{
  "n_layer": 15,
  "d_model": 192,
  "n_head": 3,
  "n_kv_head": 1,
  "head_dim": 64,
  "d_mlp": 384,
  "vocab_size": 4271,
  "activation": "swiglu",
  "norm": "rmsnorm",
  "norm_place": "pre",
  "norm_eps": 1e-05,
  "positions": "rope",
  "rope_base": 149000.0,
  "rope_fraction": 1.0,
  "qk_norm": false,
  "attn_scale": 0.125,
  "bias": "none",
  "tie_embeddings": false,
  "parallel_block": false,
  "init": "normal",
  "init_std_qkv": 0.0478,
  "init_std_o": 0.0,
  "init_std_up": 0.0478,
  "init_std_down": 0.0,
  "optimizer": "adamw",
  "lr": 0.00142,
  "lr_mult_o": 0.729,
  "beta1": 0.9,
  "beta2": 0.95,
  "lr_head": 0.0143,
  "grad_clip": 0.5,
  "warmup_steps": 213,
  "schedule": "wsd",
  "decay_fraction": 1.0,
  "decay_shape": "linear",
  "final_lr_fraction": 0.05,
  "batch_tokens": 16384,
  "seq_len": 1024,
  "doc_mask": true,
  "train_tokens": 111300000,
  "steps": 6794,
  "dataset": "wikipedia_en"
}
Each number is 50 + 10 x the weight over its row's rms, rounded and kept within 0 to 99. Layers, rows and columns count from 0. The size before them is the row's rms in percent of the matrix's.

# down: layer 4 MLP down (transposed), 384x192, rms 0.0581, rows 1-3, columns 0-191
# gate: layer 4 MLP gate, 384x192, rms 0.0687, rows 2-4, columns 0-191
# up: layer 4 MLP up, 384x192, rms 0.067, rows 2-3, columns 0-191
down1 099:49 42 49 52 44 44 52 49 44 46 36 45 56 49 45 34 59 60 51 60 53 47 57 48 52 22 53 57 57 39 45 54 52 56 68 64 53 40 50 61 57 63 60 58 53 32 62 57 55 48 57 36 79 43 40 43 51 45 59 42 58 50 52 44 52 51 50 56 36 37 62 50 42 65 56 49 57 44 49 75 61 45 47 37 46 42 36 51 56 42 43 47 38 34 47 77 49 52 59 58 42 43 40 38 53 40 56 53 47 63 58 46 55 50 59 30 67 69 72 38 31 64 41 59 67 37 59 59 42 54 45 39 56 70 63 49 30 66 50 55 46 47 49 62 58 50 50 40 66 59 61 50 47 47 43 48 53 57 36 54 48 65 48 53 33 30 51 51 61 56 58 44 39 81 38 45 53 50 55 49 42 46 45 63 57 49 48 66 53 39 74 55
gate2 096:57 39 55 84 47 69 48 59 47 53 40 49 63 61 56 32 47 47 45 45 65 60 68 51 42 49 24 48 55 48 45 49 59 54 61 44 52 57 40 53 55 37 55 55 42 38 54 28 78 55 67 43 73 44 34 54 51 64 46 47 43 61 53 55 49 58 50 79 60 63 59 47 56 59 50 49 68 41 49 55 50 39 57 66 44 43 39 57 73 32 49 40 42 46 44 59 51 53 60 58 50 55 71 49 32 36 47 49 44 38 52 53 45 33 65 48 53 50 50 54 39 51 53 55 55 57 50 45 57 51 58 48 58 44 56 38 61 43 32 61 44 38 46 56 36 53 49 50 64 53 38 49 29 46 45 53 50 58 53 28 55 62 57 44 36 52 63 52 58 64 67 46 42 45 43 56 42 61 33 63 36 42 45 48 46 48 52 48 39 54 51 37
up2 094:62 62 41 61 28 59 54 48 41 46 28 44 45 47 46 37 40 49 56 66 61 50 83 59 48 45 42 47 54 45 57 65 58 34 41 42 37 59 44 50 60 60 58 46 50 38 48 33 63 43 59 50 50 63 36 56 61 46 55 49 41 47 53 46 60 62 40 59 51 56 60 61 50 46 39 47 60 57 37 62 45 39 48 51 47 43 51 61 47 66 53 43 42 57 61 47 58 45 59 42 48 57 57 51 35 46 61 34 47 38 64 47 24 38 42 44 36 44 47 62 42 41 55 66 32 70 57 30 48 62 60 50 43 46 62 67 47 42 34 45 48 40 50 58 56 63 55 29 50 46 47 31 40 46 48 40 67 48 51 30 54 61 46 41 49 62 61 67 48 52 60 41 60 41 55 54 47 55 44 68 49 44 46 37 47 42 65 74 47 46 35 37
down2 099:50 62 48 56 36 57 59 48 54 54 25 38 37 42 58 43 42 50 47 67 47 40 63 47 44 38 59 46 49 49 64 55 54 38 51 51 43 57 63 49 51 64 40 55 45 39 33 45 53 29 36 59 42 58 33 51 45 45 53 61 35 43 44 35 55 54 43 28 47 38 51 66 52 44 41 51 44 49 42 69 37 40 51 42 44 47 47 55 47 57 56 55 49 40 62 41 48 50 44 43 44 51 42 40 53 50 64 37 64 53 64 61 36 60 37 36 38 46 40 59 64 42 48 68 33 63 60 46 50 49 61 51 41 37 57 75 44 50 33 41 55 46 53 53 61 60 41 35 50 40 54 34 71 61 61 26 68 57 46 38 38 59 36 50 45 48 61 57 55 56 52 32 56 52 37 58 50 40 53 62 61 57 43 36 58 59 54 68 41 55 20 49
gate3 101:47 48 46 71 62 61 56 49 52 52 59 45 49 45 34 42 57 66 64 51 43 57 40 43 46 46 49 60 58 36 46 48 48 43 55 42 55 41 70 66 41 57 47 51 45 71 40 70 75 47 44 50 41 52 41 39 62 56 54 32 44 50 55 46 36 56 62 48 36 50 54 53 30 56 60 45 71 38 58 40 75 67 53 51 50 53 47 37 49 54 34 44 46 53 55 38 43 50 28 65 46 50 55 56 57 67 71 44 50 45 38 55 39 60 45 57 53 54 55 55 44 52 40 41 52 50 34 48 36 59 57 63 52 65 38 30 55 56 58 64 31 38 43 54 67 48 58 57 49 45 49 69 41 52 34 51 56 40 37 56 53 64 39 60 68 37 59 50 51 36 47 42 43 66 47 47 65 59 48 37 38 50 51 50 61 60 52 27 40 41 59 60
up3 102:42 60 43 51 57 51 69 59 39 41 62 34 61 46 31 50 59 62 40 29 48 45 48 54 37 28 46 57 58 44 48 58 43 60 53 60 55 47 56 58 55 55 51 40 74 52 63 48 37 51 65 50 44 53 33 43 46 53 45 40 53 51 52 57 39 41 63 48 52 38 45 56 51 30 55 52 42 56 43 41 52 39 46 30 47 52 53 38 55 58 52 43 55 45 67 50 63 54 36 53 47 58 54 56 56 58 51 37 48 35 61 40 39 31 53 67 24 64 64 47 58 47 39 31 55 58 59 53 59 64 30 37 54 34 63 38 63 51 47 34 41 33 48 42 34 65 68 44 36 44 52 64 26 44 47 59 61 38 52 70 44 36 46 61 59 24 54 59 49 60 38 54 52 45 56 49 38 56 54 45 52 52 45 54 50 52 51 53 45 37 63 57
down3 101:60 47 49 54 39 44 53 37 54 57 46 50 48 49 33 49 32 46 54 43 48 41 60 56 50 72 50 50 48 73 39 49 57 58 52 57 23 46 37 35 67 51 49 64 42 40 52 51 28 35 46 45 51 55 50 50 25 49 41 40 44 52 56 49 59 61 42 45 45 53 41 66 53 55 28 55 50 53 55 60 45 39 59 55 62 34 47 61 45 39 64 31 52 59 55 46 59 45 41 44 40 64 48 34 65 47 52 57 42 54 45 57 37 58 55 42 61 51 38 63 48 35 24 63 51 43 50 42 67 60 46 35 52 47 55 60 37 64 67 50 59 47 45 43 32 58 44 48 53 64 51 47 63 40 46 49 44 43 54 37 48 51 29 34 40 31 49 51 58 56 63 46 44 33 49 46 45 60 37 53 68 80 34 60 39 46 56 50 62 48 44 54
gate4 092:59 47 46 45 61 57 47 53 56 52 49 50 58 57 52 34 48 49 63 44 65 73 46 43 55 56 63 58 68 47 48 46 63 68 65 55 57 48 58 37 63 35 65 46 52 61 46 52 62 45 30 73 61 43 61 42 39 52 65 54 41 58 40 49 73 53 56 49 41 49 53 50 43 36 50 45 67 33 54 66 44 48 48 37 58 63 43 51 56 45 38 55 50 41 56 65 23 54 55 58 52 59 58 54 49 35 52 70 44 63 50 57 48 82 57 60 67 52 50 55 53 52 48 39 53 38 46 48 71 38 36 45 49 66 50 57 58 59 57 69 40 55 45 55 33 50 49 57 43 44 43 59 41 48 37 58 54 41 50 48 51 51 48 45 51 39 48 44 44 58 57 62 42 42 54 44 64 46 54 50 30 63 89 45 50 45 53 48 50 28 58 52